config.toml
head_dim = 32
positions = "rope"
rope_fraction = 0.5
tie_embeddings = false
weight_decay = 0.03
decay_fraction = 1.0
Each number is 128 + 32 x the weight over its row's rms, rounded and kept within 0 to 255. Layers, rows and columns count from 0. The size above them is the row's rms in percent of the matrix's.

# layer 3 MLP down, 192x1536, rms 0.217, rows 0-16, columns 384-575
size [105 100 101 100 101  99 100 101 104 100 102 102 102  99  96 100 100]
[[103 130 145 133 118 132 161 165 168 109 167 118 151 163 139 159 227 103 134 135 153 164 124 109 128 131 165  88 141 136 113 154 112 146 212 146 118 140 117 148 166 106 136 110 194  98 124 178 179 106 138 109 138  80 137 177 171  92 161 127 149 122 121 106  66 137 152 115 125 133 152 171  81 133 150 143 125 141  88  93 135 102  93 127 162 110 158 106 143 168  60 100 138 123 150 130 186 145 147  90 120 183 138 119 175 146  85 146 205 149 193 169 110  88 112 101 110  88 156 122 194 180 127 122 113 119 185 131 104  95 126  86  84 145 133 157 161 125 141 139  99 123 205 196  90 132 155 107  84 116 153 139 128 147 149 110  96  95 110 167 120 121  89 149 121 190 162 135 107 107  99 204 103 169 124 108 130 105 139 145 108 179  89 203 201 166 101  95  92 114 169 118]
 [142  94 140 168 134 136 109 227 107 110  85 140 124 157 175 157 142 147 128 117 101 119 131 120 164  66 136 110 111 194 112 103  95 158 154 129 134 135  96 126 155 152 128  50  82 117 139 103 140 101  74 125  94  95 212 135 147 153  70  99 120 162 129 104 161 168 118 120 138 160 200 109  69 158  60 145  89 167 159 140 107  91 120 132 130 147 118 138 139  92 152 130  75 113 150  69 160 156  76  97 151 169 141 121 178 109 141  85 131  80 162 148 121 120 130 113 168 115  84 111 139 123 142 147 126 100 152 147 121 117  78 103 122 145 100 196 134 156 137  45  95 158 102  98 134 174  92 165 164 130 144  56 130 106 140 121  95 126 163 127  54 110 117 134 122  85 155 150  87 141 114  85 169 160 153 114 196 170 154 150 187 167 139 121  93 148 192 114  56 100  76 118]
 [108 132 136 189 150 152 119  97 163 117 141 167 155  89 128  99 114 117 121 162 166 179 111 129 126  98 128 128 163  93 123 179 161  98 138 100 110 104  99 174 142 147 111 106 136 129 121 155 174 147  92 104 121 100 137 135 168 185 194 183 111  81 129 108 120  51 160 149 165 134 137 175 129 137 104 161 130 112 126  59 163 158 126 140 113  95 198  96  79 125 146 143  59  79  90 116 119  49  97 156 145 105  57 155 108 144 100 159 144 177 128 110 169  66 192 114 156 138 154  85 168 168 142 122 152 124 148 131 141 138 138 106 136 100  96 100 137 159 131 148  87 147  78 133 133 156  89 113 113 143 107 133 160  87  90 182 114 125 129 104 167 146 128  95 105  92 107  62  74 131 107 142 154 130 130 120 142 160 161 109 124  87 122 131 175 211 131  80 144 105 115 117]
 [ 58 128 133 126  79 115 111 184 136 143 137  65 155 127  90 107  77 104 144 110 140 164 152 116 126 124 148 189 175 153 100 130  44 120 184 145 141 129  80 113 108  92 153 111 117  90 146 124 110 188 193 100 101 124  88  75 112  94 116 203 103  45 135 199 129 162 135 121 154 136 161 131 103  99 117 136 125  91 131 131 106 128 113 164  98 118  86 144 208 133 173 154 114 141 136 135 145 182 156  96 147 171 139 156  65 148 167 110 143 127  91 134 102  69 192 149 123 129 149  90 120 125 105 162 167 141 152 109 177 169  98 123  79 157  55 145 143  94 115 157 105 122 132 134 113  69  77 127  98 164 117 112 164 113 150 131  89 138 110  94  97 156 117 165  83 167 123  37 151 116 121 152  70 106 137  93 158 130 166  96 129 121 115 155 108 121  79 155 120 127 139 153]
 [205  92 123  82 121 119 153 112 139 158 142 112 197 124 114  83 158 168 116 118 166 142 137 144 119 123 141  83 113 117 155 116 115 152 135 109 178 110 119  80 111 125 136 121 157 125 160 149 164 163 150 104 180 136 141 114 173 156 109  74 122 121 134 145 137  55 192 130 124 209 154 111 137 145  86 145 129 115 121 177 177  92  90 181 146  68 213  77 135 112  88 132 146 175 172 142  98 163  69 108 101 155 128 101 146 157 148 146 193 124 138 131 123 129 171 143 143  54 118  52 116 122 119  72 112 111 125 184 159 155 124  59 130 115 146 125 125 122 150 154 107 133 157 144 107 122  81  71 147 134 117 103  68 184 153 117 182 137  96 107 112 117 136  78 189  74 116 123 130 129 152 123 105 129 110 156 104 187 151 142 112 126 119 121 111 118 101 149 121 168 108 166]
 [116 169 145 145 174 114 161 154 113 181 106 110 152 171 145 131 130 136 119  99 142 114 127 181  95 134 165 151 142  88  90 113  80 121  46 120 136 101 149 134 102 169 112  36  79 132 130 179 151 112 143 132 129 139 135 119 154 177 137 116  85 123 127  80 100 100 177 162  77 138 168 107 132 144 100  96 147 111 163 129 101  76  89  76  85 117 115  91 114  78 173 116 156 150 104 141 135 191 152 100  88 121  78 134 123 113 148 140  96 207 155 179 105 101 149 103 121 182  89 125 108 138 157 164 147 112 119 153  89 173 125 182 120  88  77 160 119 137  99 116 129 104  99 172  94 149 100 135 112  90  96 156  96 124  91 141 184 169  79 105 195 100 152 191 180  99  92 214 130  70 122 146 101 106  55 124 145 180 162 125 134 111 148 147 111 121 150 192 185 137 187 127]
 [ 89 133 101 158  99  80 115  73 161 124 142  92 139  79 139 110 169 123 148 148 147 163  55 123 188 168 106 154 119 142  54  97  68 169 159 188 148  69 136 173 142  86 130 136  76 171 117  89 125 125 141 139  99  74 170  79 126 100 178 120 119 120 131  99 124 105  88  95 139 155 156 112 177 170 128 139  93 126 145 132  93  84 185 151 154 150 122 128 181  90 144  95 101 139  83 138 143 100  83 164  50  91 154 121 168  96 116 151 135  88 117 102 208  91 131 149  82 107 132  90 123  65 117 138 171 127 170  86 164 144 131  74 141 136 124 127 105  99 105 143 108  91 143 123 143 150 122 118 146 158 156 156 167 110  89 169 126 144  82 123 129  42 112 169  68  96 147 138 131  79  97 101 136 124 154 158 165  88 158  99 132 124  83 112 139 127  91 117 131 100 160 159]
 [125 151 115 160  98 138 142  95 125 136 116 163 111  90 112 165  66 117 159 137 131 119 160 142  93 153 164 127 187 120 180 117 124 107 117  87 134  36 122 122 172 183 135 174 145  59 100 167 187 141 159 109 179 144 123 162 135 159  91 113  78 212 135  92 164 116 129 149 130 160 143  73 121 173 172  76 159 138 132 176 111 149 155 128 126 122 156 168 137 183 133 123 115 146 101 172 104 140  93  71  99 158 153 112 139 152 116 103 122 137 172 165 165 107 123 152 156 137 170 174 130 120 163  79  90 144 126 112 130 134 103  90 145 174 143 110 157  85 140 125 100 131 184 119 161 152 132 113  76  91 164 178 103 120  62 129 121 164 145 100  93 116 119 101 179 173 138 130 182 173  90  75 107 138 107 110 175  80 157 117 125 145 122  98  96  95 198  95 157  90 140 128]
 [ 95 165  96 100 188 147 167 163 191 159 133 131  96 139 138  85 131 119 102 130 168 162 143 163 174 123 103 177 129 146 152 114 100 134 130 129 155 152 170 187 158 121 141 157  47 123 163  88  82  88  98 107 124 148  96 127 134 128 127 143  75 185 190 112 170 123  50 130 109 190 124 167 140  69 137 162 155 104  94 144 133 165  98 126 147 143 116 122 100 135 106  74 111 156 165 154 138  85  86 108  84 149 106 132 104 124 149 118 175  95 190  85 161 174 148 164 140 158 150  68 125 114 153  65 122 132  77 173 133  86 154 163 130 132 128 127 136 184 103 173  62 126 125 101 110 112 132 152 117 137 164 118 123 104  65 128  41 171 101 149  89 149 111 100 120 110 105 118 138 148  91 114 205 123  99  91 119 145 205 175 116 135 131  68 168 144  82  96  80 133 148  86]
 [ 74 104 124  82 182 163 139 105  85 132 146 140 113 128 143 183 173 111 177 129 111 167 113 129  86  83 121  99  89 151 104  94 113 110 153  95  78 137 100 132  44 135  99 154 136 117 148 127 118 177  88 169  88 164 170 135  97 155 105 124 152 131 125 116 167  78 108 149 208 111 183 117 110  79 152 132 146 155 120 123 105 111 135  80 116 110  72 206 105 160 152  94 120  85 172 148 122  30 166 129 121  60 126 120 142 166 127 167 118 129  67 148 171 165 144 187  69 194 124 120 144 125 114 135 139 157 143 155  95 139 151 115 128 112 119 144 115 118 169 141 168  81 132 101 103 194 114 138 160 149 142 189 169  67  50 120 133  89 134  83 108 146 103 139 143 195  58 142 164 117  68 125 104 134  63  95 129  60 102 118 167 109 101 138  90  78 105 125 139 134 108 151]
 [123 164 106  94 156  82  88  45 116  75 155  78  96 187  92  83  97 161 138 100  83 107 120 124 141  93  89 105  93 152 180 109 131 107  99 154 127  83  96  73  90 162 142 152 168  98 141  93 110 117 141 116 143 156  43 137 154 111 152 175 160 162 125 102  96  49 118 115  89 134 106 141 173 105  83  27 106 128 188 188 132 169 101  79  76 131 117 138  86 149 101 120 136 109 168  93 214 117 100 140 174  66  78 194  79 146 143 136 174 163  79 153 152 110 136 155 114  84  84 145 127 128 119 123 130 157 165 173 132 143 187 129  98 111 126 126 111  91 154 115 120 137 110 118 122 116 164 137 105 143 108 126 162 185 126  94 130 162 188 171 171 131  91 158 130 162 105 150  84 187 138 157 132 165 119 148 153  95  85 151  55 151 133 111 137 193 200 105 133  95 117 150]
 [175 116 156  95 115 145 153 117 106 119 155 127 128 164 133  73 152 105 144 227  90 140  99 111 115 123 106 160  54 162 147 137  76  91  93 130 157 139 183 142 123  87 155 144 139  75 157 130 112 108 207 127 151 109  72  78 120 106 177 180 114 139 144 111  93  94  99 107 134 153 154 116 104 162  94  93 172 108  88  90 105 101 104 104 195  97 125 120 106 118  40 178 173 176 152 255 115  37  84 123 130 140 151  66 175 133  73 135 118 157 141 121 158  95  96 176  60 165 127 156 117 118 128 196 161 150 136 136 122 123 128 144 127 134 187 141  99 102 128 103 124 126 144 147 137 122 139  77  88 117 128 132  89 109 131 155 128 168 187 100 135 120 101  89 133 143  89  85 118 173 146 163 143 127 154 122 155 161 110 117 101 139 126 158 132  94 131 110 130 113 115 162]
 [111 154 110 120 126 135 175 151 121 125 115 135 127 148 110 100 153  78 161  89  57 200 147 164 170  99 154 157  88 115 147 151 112 134 116 215 163  70  92 125 130 127 146 162 101 192 109 100 138 163 188 132 111 147 128 104 111 144 104  85  48 120 159 178 155  60 120  94 123 149 120 154  95 167 152 134  92 104 159 166 125 140 161 197 114 179 117 140  93 202 171 116 106 132  54  98 183  51 155 143 130 100 144 124 161 123 109 236 119  73 155 132 155  60 156 128 137 136 124 142 123 129 147 115 128  77 120  90  84  94 123 130  90 157 140 146 133 114 100 199 144  49 136 146 130  65 198 138 154 150 163 113 186 115 116 148 146 111 187 133 134 176 133 129  98 144  91 134 122 114 117 141 121 145 109 101 147 132 174  95 155 158 106 113 116 161 193 114  88 125 145  98]
 [147 140 142 193 193 123 133  79 110 170 140 163 122 150 124 116 121 104  65  78  78 157 145 145  89 146 122  93 125  90 207 118 114  48 134 163  95 128 116 152  97 174 159 137  94 155 159 116 207 194 160 167 126 114 118 143 194 114 110 104 159 100 141 121  97 127 130 134  87 142 159 134 119 126 103 104 150 167 134 142 126 126 112 165 120 128 121 127 121 122 144 124 143 100  80  73 123 154 169  91 160 181 128  90  56 141 113 202  78 116 115 148 129 152  94 110 180 149 143  78 114 115 143 136 118 121 141 128 133 117 104 147 104 139  98 100 114 204 127 135 156 163 167 107 119  84 122 132  82  99 146 159 139 136 111  97  95 133 177 112 150 104 115  90 139 183 171 167  90 106 101  51 154 191 146 133  73 183 150  81 107 134 129 122 161 156 114 155 118  98 163 156]
 [110  91  37  87 103 172  98 114 135  64 140 117 110 139 121 130  51 126 109 184  81  96 193 153  83 171 144 120 118  88 123  99 153 188 153 130 132 125 135 152 155 141 153 139 115 158 128 181 142 157 154 158 183 178 113 130 142 209 198 132 172  59 149 124 172  63  85 142  99 139 142 125 107 163 139  53  98 175 188 149  76 142 122  88 106 116 133 118 109  99 133 182 108 115 147 124 164 138 144 106 119  71 193 121 172 132 136  80 129 106 205 108 116 139 149  72 140 165 157 123 183 111 115 118 167  45 106 177 129 182 138  87 153 170 136  57 105 174  67 103  95 154 164 112 121 164 157 145 130 166 126 171 134  75 135 122 121 120 100 112 107 127  81 164 173 128 140 141 129 174 114  62 153 140 161 177 114 179 134 105 141 154 117 143 129 149  96 154 102 113 129 133]
 [ 78 118 150 101 113 129  44 131 127 142 116  90  97 112 139  82 107  90 141 175  95 166  86 127 171  92  98 135 106 114  95 117 115  66 112 119 147 109 143 107  78  60  86  66 115  90 138 162 180 117  72 127 170 138 111 118 116 116  85 135 139 130 116 139 123  91 138 154  84 142  95 165 163 172 159  85  99  81 123 135  94  66 140 155 142 140 149 111 155  83 113 117 110 199 154  81 129 123 132 119 143  82 130 126 168 145 121 144 151 156 108  93 133 125 187  93 159 102 127 159 124 177 127  89 116 120 113 101 104 141 169 126 117 145 114 158 135 121 122 152 114  60 107 135  85 151 121 158 126 172 152  96 127 128 105 105  94 174 169 168 118 103 157 116 142  49 142 122 159 166 100 144  82  94 129 108  84 106 114  97  94 121 156 135 131 124 147 146  90 150 114 137]
 [101 153 147 154 123 130 168 137  97 162 133  95 122 175 139  83 152 167 131 106 125 130 116  93  98 145 177 156 177 142  78 126 144 142  69 136 123 120 153 173  93  82 151  86 133 150 156 126 168 170 143 179 205 121 113 132 163 141 118 150 158 116 118 121 171 160 130 114 168 141 147  52  87 189 149 111 140 103 125 113 121 130 106  76 106 101 113 108  53 112 112  64 132 105 135 113  65 104  82  99 147 107  98 152 176 133 153 141 134 104 153 165 155 117 132 120 140 118 188  57 163 113 176 150 150 171 111  57 165 143 102 150 133 148 160 169 128 178 175 169  88 144 135 179  99  91 152  88  93 196 162  84 146 134 146 136  75 124 124 129 129 116 160  90 101 110 119  99 150 194  71 160 140 151 128 117 177 140 164 154 168 106 153 104 135 157  80  51 156 182 104  92]]